Weights of a small GPT-style language model, trained from scratch on English Wikipedia.
Size: 16 layers, MLP 1024 SwiGLU, vocabulary 2048, 17.9M parameters.
Each number is 128 + 24 x the weight over its row's rms, rounded and kept within 0 to 255. Layers, rows and columns count from 0. Numbers have three digits each. The size before them is the row's rms in percent of the matrix's.

# up: layer 13 MLP up, 1024x256, rms 0.0969, rows 312-378, columns 128-191
# down: layer 13 MLP down (transposed), 1024x256, rms 0.0241, rows 312-378, columns 128-191
# gate: layer 13 MLP gate, 1024x256, rms 0.0881, rows 313-378, columns 128-191
up312 099:137181159108163152132121125135120108088157098105129113108143095110128125098128127093131125107152112155093121129120095131108145146108140100107123123139115152101113138131104127145101135132107143
down312 101:119110169102162109130119158120106140176134093103109162104115146078096149110146147141124157094153109121130154136155171101141078150086128101140156136152159127105130124124083135134154135059150115
gate313 101:133125205147094131127136109112147137094143143132138147126118169129114144126141089124132116130109123142149131078182105115113104185133143160127158143144152108122154157112124142145148134099098151
up313 102:131151146173163143147074110116104129139164109165132156101116132103087118125130118119109152083092119158134121119125190147121137101111149117101112155097119126132149099140121104127102113138107137
down313 095:086097118112096137098105108159108124172106121087163168092126127084129125109153122157137142056153112095098118117131106171156133141115081184123158092127152141142133137103120133145120136128108120
gate314 106:133100126131105166089122131137112127124092112156122109087150155084134133119096128138113170114117090145158121160129150156094086094090133128134164123164100150167116115144125106127132151186165130
up314 103:133185117127156143143082147178155105135136156125170105127115142106124159166074171085114187126145152113150135105103145107111162162127127161045157079127116102092137090129118122124127119103118137
down314 098:119155132086142161103121124135152114167145141155119130138124146140153127120154096152089144160111159123141120115116119141160142075176140101187113096146144137161111151114169095129137145111143065
gate315 094:111122100107139117132114172097075086144109151177127145071138109100107117173129109110138105140126111118162117129160114125122106069117107129119136146139124139124135131112133165126157142134149092
up315 099:121152116146161156132125114147161162118135135130153142118084108168126122103152114112118119154091094094111151136109161131130128141165082114084094139144133112148091109105128132165134138141123089
down315 094:121172089122095143123146135092118144153155130151083122067122097136154139158139149153145148146187128109137127123162089103116119168135125144145145111146106108116160142126177116126163140125103129
gate316 100:087102113166131117160124114104072176157100146154106093095186125102141098133181138130130137120123129113088100149128147085070142085143133116125119142109163110124060128163083130113115162140119086
up316 099:128117120104152114127154146162108116158092151127093169161180139119092136085116109182156131152127112126139146112127078127127120145121110099170120105122092121123084165128167130120110135099170133
down316 102:129098128119125161140142112089098071171099121135136142130107097123111131155127146106109143165140108081128121117085083140116130137101129161092136142173129134109122152146120135163120118163130157
gate317 100:130111085118124148113143125086152093112100129119143125175133128184140126166116128146096093103175132166132119108127129155089161164141092152092085129069089139130115123116095113126145153146136119
up317 096:127139077131111134134155150138104084131154106146129152138117151169146119115128150126158126108082141067098108128126154148162126137089131127152151119102164150088116113154102157134139081107150165
down317 102:150110144129125138111120129123107124128126113085145128157156144117163161098108118118120125111127100116137125125100130126159144101121157126171117146111174175146146117156118162119130123129169117
gate318 098:107154141132105148104125129092113122156118142088172120110130113118114131120080109118123080135150109119090112135153130114088140127098140109130144136110092143152064135136136156109143110119153106
up318 095:122115160134141128112112166137126130101101125163115115158126116144122131160118128120137096151128161187085106100124131101122127161142166129122193109105116101102139151116129117138106088084127150
down318 096:139094124117122099155125149120139112155137097146135150155096091098153121135106157140144147135146122125106101190129127122149129119121140123129160150100133136145102177128119120142105124140119124
gate319 103:142105132188146079112154076144131156139113155117110161150122165138132190132126156115143160125121104151161175157180145111101129096141179125141132111160140135137145111092123115146154147135149094
up319 108:101150142125068126123151149140142152129126126182116116134113118147222145146139114052115131117130128122141111134124141135176103122157112142128165101152128108089141131116126147124138143126097119
down319 102:099112143165166171140115146103143114190121140130129148136141138163113153127098155121097165115083111134131142176134098102099124094125122104124188108103088166113154094133183120133164134096117118
gate320 104:112128124098089115173147115156176089131149123145113121073117120114122141155097162119130110166108120134117161100153145149072106104127146134142130108127111123167118186105084135115105129141143114
up320 103:128143114123093151161101138101101138149123143125140189125143144128162099115119135105112102115123110140132175158117118086114137133082113128151180135106182166131138099157144110089139095101110087
down320 099:146133128097140117113107085085126155147101138093168109120116140160092130146128170160120092127147145136130144116077156114114107125136141120188153155132106142132112124089109136125131116121135151
gate321 095:157147111117100091114107171102202165135129119151102115154144116128100084093134120118099091156135147163141141168099111118132138143169096134086149160110111131111148140115109136140158121181180103
up321 098:165163126076108136133140120120161137094135146107161126106152090137104156139180145156129149115093114171110127134156144132122119098160100127171141133099111147123172152133157166120101166138115190
down321 098:120080091115141147117140164123142122158122162132078152126082139127152154124127105095140126101136131134152114140128149168133125118147093131145137097111158132105124111173091143145111097185092100
gate322 095:100171114147086085163131160103150182152095137111163114144074109129128162118146105116122142151090103105126115145150147139131130132106151115126100108138157128116141157152122148146133146111151112
up322 103:114126134164135131175084108153135097130124126159117120141158133142104097106163146077141116155135144143092107106104105112141138078126148123140098126145119109125135142149130157130137125117153116
down322 096:114119133118109153162147146140114133132099115113154105159117177119128074155116134138130135123141144148158124076165108174183116104142103119120181121153153124110176137114142151135087110100157143
gate323 090:113126135154116124145138122134182080137097137130134143156106155130118106117123128181119127133099099085179137141170145141123115107142113139113141135144164141141126163135116117181185124122087149
up323 099:158103101083152118122111137143170150106101113157096136131154101140161130120144095090156134117166122176139156121071106104130142150087148100124118123147112136145115133134127111069165129109087118
down323 092:141105149152109182118107124114148087126103157116155094114161117124163128144150135128122094137141093162151107106148119143122118123097165117140172099118143117086110160139152130120109105117095131
gate324 102:155093129144108164118098137130136158141127119138145164142128105136118112137168140133146157178098134126116127143157135124164139126153143112151150108080142124121128118104170081126183142166145124
up324 098:117117098159146094146122135150142142095159147089163116125118149137096117110128137103129146134142123089111110125118131120100128169144162111131168164109147142128164151148145131100114108118092125
down324 102:096112175173061136173100131111157127155159102107091122143141143081138098125150126137112132122116136145097135155113114119092110138146148138125097112098096145147122134127173153085096144086153152
gate325 104:188109140141135125082124092143171157085152114118100132088106172132158116133109143105171128112112146170111127141126152097167110167191111111116128141147139156160108166179113102149115174141134107
up325 104:135098100158109107134130147102132143093187098139146124140113090160112150131168092131091076186076122125135116130123126141125163138137130122138161111134109141119144138141128122135111124127130117
down325 105:119126142165114131114086141110144117153150096106165133107113126117145102162125141102122124116139109110136133138152153119155150156135146090123111120133077141134154094126083123122120131117167104
gate326 096:110099147094095114128159133141098123093139119134132064147153135132102108140160111072167089151127109121166156139106135115142143126125119144141123132117084136095137094099120152134135148119124103
up326 098:151105140135062137157113102152103080093094136127122112128098108135133095096136129104149126089158123141136110057069128114128135139075120113120147139143130129112114110112118134106115113129116130
down326 091:138162124172151146110140139126139157138125106134084104134112117142101101153151128174146170149084176133141142135117123110143110123105161110140143121133148174115132099123109142153125134118131090
gate327 097:138096088105099164129133111109103138122111144098085104090093149147112130145130135147118139124086169149172172123114156164139152123107142159102132093142134135142085151112133148128116111137089163
up327 099:110137169113141132148122173089122128114142119150126108116144106124136149136145169125106120104116108096124155158108140119135145151156151184184109160086149118141140152139125098137146099126154088
down327 097:112093173119111153105108163141109121138134186132120120108187107094122141160147132151128126096097108091118120110167115115140121134102081116126131156136134103121108109153147177134165125135166122
gate328 101:188122107152095138183121142134113058116150056089152103127132148127117135137104109127140136098142104136133073115115123094142124171083135169153106152121116134153120131142120153099122120131162144
up328 101:094117131153129137154179151120077158153103097118157152103147142116110126143102080118137124125099153123109119165129118134076106122151135097136142107144172103124153166155148121144086109133099110
down328 098:144146116147150202124171109147141103177096143120106116125127099150142114121132177160128121149121139143119146135126159139129137164148155121132106113139140142128115138092130095133145143081138098
gate329 106:126156160102121090163139069130115149104134094177092097140140129158124140128133172099166130114078081126110114097133139139167082128163139100142155172119159108117132134135126134093116130152137146
up329 101:121113179104149181108118138118111094099125115163143158186177091097176117118065128133107130114097093167115141121125096099131119116103157136131110097149122107140103157175104114137143132127091130
down329 102:087118091160149112125117110122158152151135094144137123092118132097142114125131127157095120157129125086143084135117104128127147127155104133085124106112143136066152119090107092095129132113160087
gate330 106:168143128118137119133126126140118100125073119129154129193168117117130123092154142106098143130117120125162117151125146094140105159132121106132135147159096110131157124160107098137141123135144146
up330 097:130085123142136114154186147135154130150143097131141101113143126113134072093160150117166153132131164181173128149184133123084154124139137160061135114157151159117159116109108144142135151130137140
down330 119:106149112138127121115133159095125149096107130126096151111107103150089147137152142078137107081149148100121132123156157137127171101130182143177083110130160104122169115133134138105085140133132121
gate331 100:141131096112077141124113160137188132116191147160135170113162123093123136134127159121148115158118144156099141132116143129154123162154096117148164156126103096125141128143114101141161110113148095
up331 105:118139139159135122121126100148124131125111129190092121129159117162123136125127137143139102108113122134147094105095148148152125146135127143098132136115099121081109104110158125162146157110101091
down331 099:152117135148140086140169117132140141108088107080110118147090122116158138114157122121144161104141123130131057129094141144118082113119110170160128119120128151160109127094120120134111115143118134
gate332 103:137083150158138075119124103095134162118149130111119134113106133122101140129161113170135116115155107155089206132136120128115164109178158137130103120139146072132148148116087100100105119129112113
up332 100:120132137144147170139149100155150096135152132145159131106145076100103134122125125162152107104139118126104180148149139121086126126113089137100109159132099118134116141149165107113157143090131111
down332 102:138121113144135123139151150112133145117137137161154113073122153116125127097101155144133118142147159155133135117143119128133142106135092131114113154147083136120091136116108103121138147113205159
gate333 102:118162125132114175078155120181084103142102135148145115114111137121125080153158169090172118145087109079143086121134090114127103132125141134122109108147144123145160175129081091114118097123156107
up333 108:101146134144139111077102068124104150101110134128126125174126144142153163108122139129125145187118110174145141082104132126137180116089150109125104164111155131141134138093127155112146123093148113
down333 099:074112099137134147091072100156143094122125187110116146135146126115138131115148135159109142131143157142126128119145148105107118078104133103116154149148105133164151097098100114123124150109100130
gate334 104:144135132127125143129133088099133169123122093089167215103125154066144136092112158132188075133157144086157128174129122124116149122122147148108163137113110131105134135146148152130131098142171150
up334 105:136139109159164133142125126108131135102083140126111131094072116147152108111110142137110143153169141108117139107106156138161100169147083117129071153138114105116120109101153133115092141110174119
down334 104:077137169140142121159125132140190146139132126147134152125114118120125136111117128151153152127134129125136116138117105117156149098104099090127106110085101168116137130141170166150139100119125114
gate335 098:107116132147143100096127102130144105126115113112113137152179123179108077123146132118112152127117091135100166135120101130103159116135139120136162149173139144117133139142134134129149131134110158
up335 095:082121122095151144136070166104159111165144174143098136119116118116118124144103143135148162139121102132106130133122123120167116100093136129091139108116113109130130071101111131152102134168140150
down335 100:110135128114137122142123101092148138147126078110167135155173131139139086123127175125156148102098129114117129164133150117147118137107121132096125105084123102106124086129134146114120107166131109
gate336 105:151141128139085111113191105094090138155135092119108141122123145100127127110146161131184096119146132170135123128081120158100106128124084151150126120146138156090126142107104153109136119124171120
up336 104:157115104118144157105105149110130168117128148128102135149166148108110122080122094147136099149104139129155053151131135133111138091065128141156086126135146159109118069111148138139132115114123126
down336 100:131112115139107084139097101144107159140167095121157155106105159123099112150144132118129134115135103171111149117117105089129143102155156109147123095093141134114095135085114137105147134120100136
gate337 098:133190105125136134154166062059099148099102129092139119121113144155108166107111164111108111121126151144142144145153163086123141163105145177125144079155174138112113116159148132087108112138160124
up337 094:122144171151137150138161123164128130121149160184115118125091088123135142117145149123126097128111149122119141118142181154171135113109117086149123110157114137133152168133126101162131126116101177
down337 101:149100130159157154091130160138160125115111146102169139126140135132134119114122113130142146137151126118128156120113111146159128075098148105167156120111125114086142154133151126150138101145147137
gate338 106:123090095056125175106176096123148102125108128118111131093138092073171093076148153103094146121109121106139129170124155126131135141112109070158171079058103161106146165159110137094118157098110109
up338 095:131146138133187107179100142095149154113120161143108145188142113112140136152133142138121168140130160149177101113129145062113192120156102145122105121112176181101160114117121119176130119126190094
down338 108:112111139139087096159122109178134116184116111177120131141096127109180190150148131098102119144129156133150137130093128125168119105088143146187109094152153144101146094121122108121096157135132149
gate339 092:092114143126146099089147158117116126139128089071154148115163163168110112155153126101134140128097138124156152122111124088132109112134138150114142121144070133137129111151110110134126149132097124
up339 097:106082083147130158150127117120101151141115114133146125176196165152097159138159098176123091112158116134121138157116086116129149139130164092158152141172140106114116097157093176126119140121102133
down339 100:120168093117130109103102144136139152103112180127159103131130135101108122093123120108137097107115130142140094119127160128143088140140097150163176155088093107124148137151132098124173140135154111
gate340 100:164122153102143125148081109191124105105127133120112141113075163134151126096118141146135144114142135165121111132132149106089127096133191123154121110121124071136155171129136165122148141122137124
up340 101:111148111071122203175143148120126114130171111130172143147110139135144131143095142150121144127127099102118115144145152125079105124110155132154133113097156153103158075173174089124154143113088124
down340 103:121116148095088085160106104117132163143129097129134128190150087080083119184117106163156148131124144140138151137112121135112090170156108130115163134137103116159160126142143135152101098180119098
gate341 098:114088140145112151165124159099104093145209155135131122095143157119167151124132127091110108100151100145072105136124120125114123160170143148116157161110115138139136153097090126099107095154164137
up341 102:139159139088130166170081126143136155136139159147118100101110089096093162120164105112103149112077121080103137116142113115094149099126150137130145084108143103121136163162120105170126123125132120
down341 100:163114123122165151127129114142138093092134148143159133159114121154137119150154121134144112096121136092119125150136134128130143102120147111114146149090127136152157100144133145151094215122106109
gate342 098:069133118112148136152178137084135125126122134142158099127150113144119153138159156129123141134121143115112137152147156113132171154108162109103138137106155072103123099150097144100127093094193185
up342 096:136158143125168144112163146130155131154143150128107117134153112147176154127119084102080128111126147122102153098146112173137103096146103157143087131099109127137122128141121162076114099096153130
down342 098:153142117133142154125126151170116115122106077114122102152135097113126137109151123107134180117159103128132108149141095119125143164108126120106102118117163120141160143170117143130114147097155122
gate343 110:138116108101120142134165114144144125109120180159084140117087114135117139087069121100122121148114127114102104159104125123106152118162133139129133127130162132143079101158179117109138138161128127
up343 111:160137102086134144120098123162161154085113128143116131143193126137114127147158144145110145125144089158135173102078148113155134102170095146167061114138092139143107138139118102100128103141129118
down343 108:117148131118123127097149160177127088123111152113150138116113072122093152095113124124141169146144080068120116133112128117167161088116112160139120119084100157151115140138115154169113120136111127
gate344 103:126115170114118141133156151090126128099103134085126147121165154154100120137127108160139131148078150141104118143124156133137119108148165159109102136172103131095098064086157092134150120101085148
up344 107:143073140101121101122172162111136097147120114134119122145141108145155122119103094107101145152146087104134124110142151154082113115145145151139106114122153152138166150148093129089139093105133071
down344 098:108151102111138137108102158179066170172077105156105111103129128126129132149120093118104098134143131110130124130149139170115110152149137132136116153094109154146144106107112181105083107157160135
gate345 103:136095113126124113123140136170108148126208128138148126144158104128142145124074135120086149112136093150107155136113128116094150149100132160118138135093096099145092160160124163137160143139136116
up345 099:106094120128142087094152112130085118098133150107131157111114129140121154097096127094145118129153099130128102134187110122109123088095075182132140132141145159132136121134111105111164122149124133
down345 100:132139124136156132141132153111156121149145120121113153141111129142123130140122095085103100100158115139107128117129121125122123113161131096116131137132125136109083143140151100118154128085121113
gate346 097:161159141121114100123117149110135152128125096134165110096150134177144133149119116146127112128128135111148131168123118121102133147123096133155139160172152155101144130169151111147118147128111098
up346 096:083103128117153161158153107132143115130138168152108138104119131103105153136158089113089186140123150095155151136171124142088122150121146089154100072126123133122166129113139111114160151130159145
down346 101:154134126137088158154122125171145135110122155135088140157169125102120138125119119141146097142107178099112123123112140085153104140187108149159127121083137156106162121101112132097113132104115110
gate347 105:126091135139139109109136113120149127127089112105192156138173122098125094120139130104137134135126161137104099143132185101156114142131125112106141140129151123099143135137157129124107152148185139
up347 098:130128128126113134118082147116118138153123161167115113169157133152116107101169125122110170158138076134153137125167124164099130110154091147118110128124136108123125141139138139166167134140142140
down347 102:138160118172161143071149139153134151122186162145140141155148100180123101151119081091156128158145126112105129133145132095189110141126157108142127109144154120124090128121115166137134119092107106
gate348 105:088105156151109160109153157115144120164121091137137158126125137122113122143093180144127128137173092133152079086105132155181114121137110122092121138149117117145133117098116092105178133128124109
up348 098:117161184145122122119141123138109147126151096101142102115109127112157161080105119138125108131107114139138117075135134103180140124146122102182113151157127097147168105134119117131181130155146156
down348 103:136102124135112090100140090159133070129108149139132178104108106166098126131137134111122120087126098174135168161091166051133119130167162158137136132127139146119134118117088106099113100121096150
gate349 102:133129161083106134115153090102121144081075167100148150152114157171078128152095149116117129114114108191112159102174149141169122119132106101130106125110114106142143099116175090132091132139179134
up349 101:152147145141076173126125093174114134130125116169124105129152158143132114137081163107152140159110103099096167137140143168106124115112130102154109087147150094135134109181127115118119103129123161
down349 097:115119108111148170152134130131155122105079098098101134143169136152112151117169166113133128125067120095157144105137123115151121102123119157125071116101114136145132134110140114119094130107174116
gate350 103:156176137188150109131134129129116137137103150150124132109130159147116126144164133099116126112151135133098125137135127114134162120147106116135149145115146171186166106145068148134108128140136131
up350 097:094132141157156119139171157156103162154113141122119148107130126148138110133116156098128135148146190104104136137152127159145201126101156141110130103137114124137162141126125113152126149169120099
down350 105:118136135167055134128140125124141133122129125170112123157132136124158118146127153133105127159162167121068125121113152133145117125138125121126117152150138151079129153117130118133115114115150132
gate351 094:124133146153105154116105157087090120127144132130143114156141141089115173146141150110164082186103101133162115129126140100135137126103134082120155116099127101135117126103134124163096134124084095
up351 092:142132109130135094111155111140136136099172124100144093107142124145169131095140152101124163175144109152127185112104133156115101132126107061107107110116101131093085130140070156119128129124128136
down351 093:134117116127142082134118137123151097122122123155108122170125109118124141150146138163128102149120073156140104105081173143131147135119154099134152106100108164094131155164138176146121115103077154
gate352 105:142185106123173135085167128097141104131159170143119136149123156128142162126097097108128167114151097132110169098101137128077138145159122105167118113133167146157093136121153080137096137144135126
up352 103:098135109113107108147115142165122145114110096117125082085100172114137079106161164153142120106128120144119125181148126086163122137131138152125108120124133129152142154145140155130122136112103083
down352 108:087105135119124079169070121114139123129090174092137096132102126147130158104156097119110142168124078120135146174138172112122108140125144117119100125148089155086128149160103119170142108094118122
gate353 097:128114129110110130131159093143106108144158171144143135099141136126144100114091138138117154147093120099135118086149134168168147116125105061144142102160169107145083132114077138143112123140156188
up353 102:156124168120159143102143120118158138125096099144103098144143134143108130176121118130114106132121100117147110141153144129130163131137118145116126130118129129139155141118131119118109086164127099
down353 098:132116156115158161143119083151125148096124106163091138187172100121071089121142097080133152158141105152127114110128165110113145093155117151121160148138100092145105146144152148172093119131166135
gate354 099:153094121099176144156099097092095126129089099090121106163094127150141122180165147163091124198153087149117087105139150169159102193156138165131131135146150144119118130120119141126141102151139156
up354 097:166108154111130150120144079100133168099150112117138138126133158099169156123089078116127142128133131179114119122076127114126154116136125094182142134129109159099177126079140152113140120137111114
down354 097:132148091134129141158089126112129104107137134135102158126155145081119131138118114143130115110113130085118111128105095126158145138152128132144108122133093112121115135127101114134121148081085118
gate355 097:146162108111107117115117098126124157124103150108132138098123105148140139110135101127120106152171124148115135124103158135163112151137101067112107156081126065145181162105085109132127170154166093
up355 096:116131148120123172152128130113132116098157142143151063118118156098146115113154141149117122159142117117128114159134132085130163140159131122162105178096120138117166156128122136136101100135113133
down355 097:130134097159139131134122113100164168116117094114142158135112114153132161090149103124116087168105152106097142101150147122124082097152099088140140135104138101102165073126138138104114114145136100
gate356 089:154122106142149146101111125141132130142096092101102111133107086132104116166091142102126148156125124148154128122147162151116150114139135158118174136097093136144172118115112124135138116139116101
up356 089:128145111141099108147141144099116125125141128119137140132097131156151137123127133107140120152120131120076162147136114115110154111142146090130135115114131171109109118063128108135121124113088125
down356 103:104130102140164127153108155166091152089161111121164140166091087145192159081115171119136112143118110072111127136130144128124114129147106108110148123148146098104128162133123123117139090140156136
gate357 100:131113186160137179150122102093152106127096173134121161113145108164098119139138125134134153083141126120143160125150125103115155115139128140140131123116135107191135143118113084130132128097116116
up357 104:122125090112098135143102113113121163133132107138143146139136157149071148163119125162126140133136113121089096126127140118132120091118126107137155153144154108119149123115120126153117110131175165
down357 097:148155150136101136145125160135127142133149156141110153127113121132127115139081107154126104095164149111112116170111121158120108129112148122100102100172095100129111138131197138134134161139114128
gate358 100:100156128161114109146124134131120155164146121125110142126125165103097120085096131153111114161087131101104177106129144104103108090116153120131111125170159117120154112115107170094132098123114105
up358 108:148115132100162114096123082083093162093116127130146144147103121128138158156119131157140129092157170129113135129144109141105153096166099104136125164164120090109118137115123119122155144131124098
down358 104:151129144134119117159108142150122118095119127094102116142082145150135146135137105132141165084072130121159112102163090132146141108112181155153169130133116135170145159151157125125148141127128135
gate359 103:138113126124145109105180155139102157166110112111144118097140106158078159097083112127146166121121166131117160128119106132105142130107129134120138164138161132144139119127086172101136151169122097
up359 100:164142115126124109132139109134161108110128185132180153160102127121103144164112150136101160116128148115144163104126117144131195132137163096120113157104124132121161147157141082096111133108101139
down359 098:128082127155156075145148125107121125149172110116083182110125134131126160129105191134108062114119176166094136156108128124092116128148119097113102126173128113164131142090128171124143121135111145
gate360 103:139125134102117162140107109114130143108135128111121143108130161092097117144115163116145149130103124151120134120106147111164125130133111091101141129114130131148139139152129145124116097121138140
up360 108:118086138150101127146081131089113082125132137150154127131157130109137097165138145121084145130168098127126110168146115128147129145145123096152121163125078159146118151158116136125139158133107107
down360 102:047105107121112115090134094127182108155180135128150138115133139102113183138132147142116130113106130102163127131146160085097124169106141111184124160153104130168136158143075157117159151118121136
gate361 096:141123133139117127158120117130184086088138126117113130110098104130124171145129174107130124129119134174116095164130165130127149129165102104101165107136094164139086099157127117136113060150172097
up361 098:135142131114124143147125181119109125126156130076114153164085132118113119123113141169164144144142062094119152113128104160122161118135132112124142120145142149129165136173167091169123163131145164
down361 100:143142070098087119158133128136161132158110137135141097141093124115106120092126136165132164175116150152110121128139129131147078121130100085130073153090113119106158121162107116104126139100146149
gate362 100:111181132180115117190145197151140158133138130109162114152116101116151100160129113110113106145162139126141094138138152165101128167121111133136167147136099111100077112129129128121150099117134137
up362 102:091117172120107124139143161114133127145109158114152181144140150132121121110159131178114105114159086080130122151081152106178118128151148121150112083114151116144139129117151084128161158146109137
down362 098:149134120142134125110128085108121170168136130136130084091152102099141164160100109140128106141123102129124143140124112156101148102145148088105111131149164158094107077123090118134126159141158117
gate363 098:114136120103116103170115159158159114128128094131146118146144114107099125144092150120143147183159135120142140116123167147142133135168134140115144135093087138132139110079112131129102125135122142
up363 099:095061122100145143144139085114078119109116125136140142143158121090119124137099152093140095137121132109130126163139105125145134149155113145144119154106139160140132122151136124124098109139106106
down363 101:124162114162114142123148114132099137098115154115110096144112099173096138123129125103148075099106103168117134130152107165107113128136089125137166135127161119147097107114196176145135117091099147
gate364 099:144171174151113105135172177112131176134139157117127117125146122143141164111141094152105126149121091145137108111099115097113123164145094199129122138149125176126152143090088124124160148089142135
up364 095:154166112113117130170137110126141158133166105112148125160093135121125117119126169139147116126134156108137112105108150121139148125133154169111102101142146099110126099121107137123166150137159118
down364 097:152106141174115137104128137118099149153094108136126112154144115121121140135136101141118165123099119147167135072129130151133138122174145184119135146135117102129140134119113156177094126097157164
gate365 097:087109107154158149143099122118121097115102120091130097148150131127083096134104146140148121127121098127121123081127163133125121120111178140109103164103186099095133118143154096120121110076109131
up365 098:140084157136106160163131133152083108102122116132121107117189136147153150101130124157130075100159125202130120095122128152108142153103130118149106090135120146098148115129131140186167143113102161
down365 100:163146142093122087115120126100111121105128139127098159149143147116087151128098132126153137130128132140124153147142149111131131179149113087075117101145153100140090158131105110142128113170111128
gate366 092:103117097123075166096114128152134181184109163132140152153122123113140112091145151164102139080144158130154142166130125113140150117099131119128105130132105106122146154160060093116081142152134151
up366 102:137110149158081131108130156125100119069132133107094121153133113151105063092174089136123137114146126137108154148133140146126145122155114162135135124148162172105101141156122135129174159150105131
down366 102:126114148141164089169144130161151140104145133143103130178172154103138156138130088156124117154107091078097132170124150141145132127153063176124109148121137143122143172166123127121157118152103104
gate367 105:084129176152110150112124115158135108140075099178115128091173121108142157129135112145137110090142143186112092152113154118117118087109137110109128096143106130109097139062187148169148139120161112
up367 098:135153173148103135116129151143130130109122117125090153138126141105124145101113150097128141116085098161106124072140132099075139137105102129141137087093116102103128141122155121127138129143140109
down367 106:136140147095088127123134107116108170128109143148134142144115096110120111115132086105120140080131115128097148138084118094141111087160122194180155118095116160126110137104101170132126149124114158
gate368 098:109080102146196141141107074129138131114099144068157114093148127112106126076128102072126104153131138100144100176117148146135177132100165108130119126155146119133165200137106116105128121144143114
up368 103:139108108089140142140110102134107114115142117166136214121154109116104203171157139134166146165088169143129120132145102151117153084128134070126163112087151093135174117089127139157142124139173107
down368 099:108105109115156143093182099097149131104110150124178119139094125139101116127117130108139117129105113118106110126096126135134090144133122136155160207095134111120074166127133136123111138102145104
gate369 097:132158117139119094134158140107144148153109110069114174136154108111090139123131148174107153118091149141124098122121141107115138116072100178128082136148142114139106148179129155155177092084092148
up369 103:176116162131154113140130097102136135155164143109119089161186148099154094144112191123097115134115116149110110123122102081152121115143144121155084102164189117105115137107148079139107143137112146
down369 106:130102132131128142112096164131100123090120142139150142130153084156137109162154111115150121128111132107134153124171138148162117111162133171135147125129131134157138121130172102125090141141087175
gate370 098:156132082134138119101128115146100128104064147106118135161130142151142157151147140126120142082136139115133131134148108122115169136132123142148167156132143092097148147100111135125140156180132099
up370 098:095116127111128146119150126089099119112161084120136082133164143099127103143118098105095116115125137151161126091193113106131158128117130153139127144150138106123118143150142112156134094106119109
down370 104:098165158157126132088145151129140181129124124114122097118140110104121130126144138109145151118135145116125103131136135114137119113136129080173142111174125082113175133141161086162132100142113083
gate371 104:079120124113101160093129110155145152128155085140132122084146155094081152120167116136141159113146084170147135121098121065122119144103106152117129124142095143092135125119131129147146138106147150
up371 101:121104141181096111131108174140120142091133125155163138183145112183160125147118084113115152139101165118112117118113119139100122117109148086150131068152117143133135118111130144124143122112138104
down371 098:155130119142119120106103123149123147163097098143138158104132110077099078139142147131127127134090110129158073136152133123126131124131068160144146097100090128082131100102143141126119161139148124
gate372 100:116142134152063131105114091127091134124113131138101176163127128133161111099088144092084155153129160110165172140147110089131110088106129142134129177111160142139131130172114169140105138133118138
up372 093:123130142152130114152119155144107142117102171118144090124140176098132155120099139130113151102148131130170157139100151122134104132159097100132115139134121132139111158100123119105166067133143124
down372 100:145127122136115122161174142113143119166098132127121129103111110141146114111146117141146141108106131160141126127120138133140143119093135093098157154090123134191145139143161123183122128111128127
gate373 113:127083158150125158116105124129139093091094146137128131119140145113108107184180162129099145118104149136162112076136121106117116115177111133135143150122125113138150148152113119140134099110136102
up373 105:129128144122116150127132118143123165098137121125137095126110047118148112143120067146136111121084146138106117162131123141157140122154116112151117147114121109121121124112108119116150141137193126
down373 127:133143125149145145119159114121123087124129133116123140142134145136137137149135118115093147140121151089127141136153133125108135146114123106090155142107129099112139158120118131130115118142124144
gate374 101:165110167144118100126133125083130158097149146099129187115170095147094133126163165130140132150104145184124101096110164133126096082091138120123122126130097123117143115103139093101134116135136144
up374 100:112129103102116107112144126118086102145158124125113173099084154129091144166109107110122141117141128128113085127125104115122200156136126131141114143115155091067154154118150128150164141143087098
down374 103:133083087167119129120116109102143096157125101066126087123097124103119153128111108161116099126114116111127135145132151096141106127142138149112106144166105134136171072108108117104111108082154138
gate375 102:112119126125146124148145082181117104159136149153127148107127073093153149069098140139128146158110150162129141119081131061140171088110145137113132126121066103109137111130135135145143120129121136
up375 098:133140116080136143097121152098115117083168132072127100169153121130151111145129141135118147133148130095153151094114120131103113133123138124116154094137130145126158129143078116155106085131135111
down375 101:080138122129113110112133139121125173150140105174136139151114134153127041103140148145119134120138114154114106127151149119139131120125121156131150108098136124093176132142107121159077168115098129
gate376 104:073164148111155119088155163121148151172081142127132123123165140114145118150092110138122121092132174121091170116167122090126135097099153121102111132114145103140125106106130146105183125149100128
up376 100:117129127096123125139137126148132096134084138145087084099178178120116108062102165081092147143125093093150161115167129132119122130127159089150174124131133143121126143136088118101116137163123123
down376 099:126172137192145121128110141126112135160150139157098101136144157132111152076145140139114122129143118151134124125103135112110154154100126134080125126136154122129139120140089072089088101087134154
gate377 094:141164140135166145099211068119119118143168114124139100099090130170120124129108116169133163159110085108096096162136138131128086168087133115102146119134114108120107142123124118109138159109132131
up377 102:121144109107109145147135171114133115101115157121145166115142128137141115138133119147147107124121120136099173115107123135178132075131146161109109094149126140110149093114114152101133119093108136
down377 101:106142135091123100105114145129128136143142143099116134109125128112107133187148155124141134156100126117097087154118115158113121145132133101163121144139095124105156167134146170143108132136142066
gate378 105:115115151105095082166123128126142101137143110160153163129162179133141121135129136107138091141167133115105107148120138139117111139151124114119134149091154118141123176160121131083145113130136102
up378 097:152138134142117141097119106179171113116096082129119125123123080093173157117135134109149105160123147142123099090149154116143137075117109135125127149166139126106167148157122129175097101121137122
down378 103:123142111167117103126104129154164180161104148115157123099118111096151099130124114121102129121116160165159096163142145111113111129119097159137148133102090126125153162147112151142146147154129148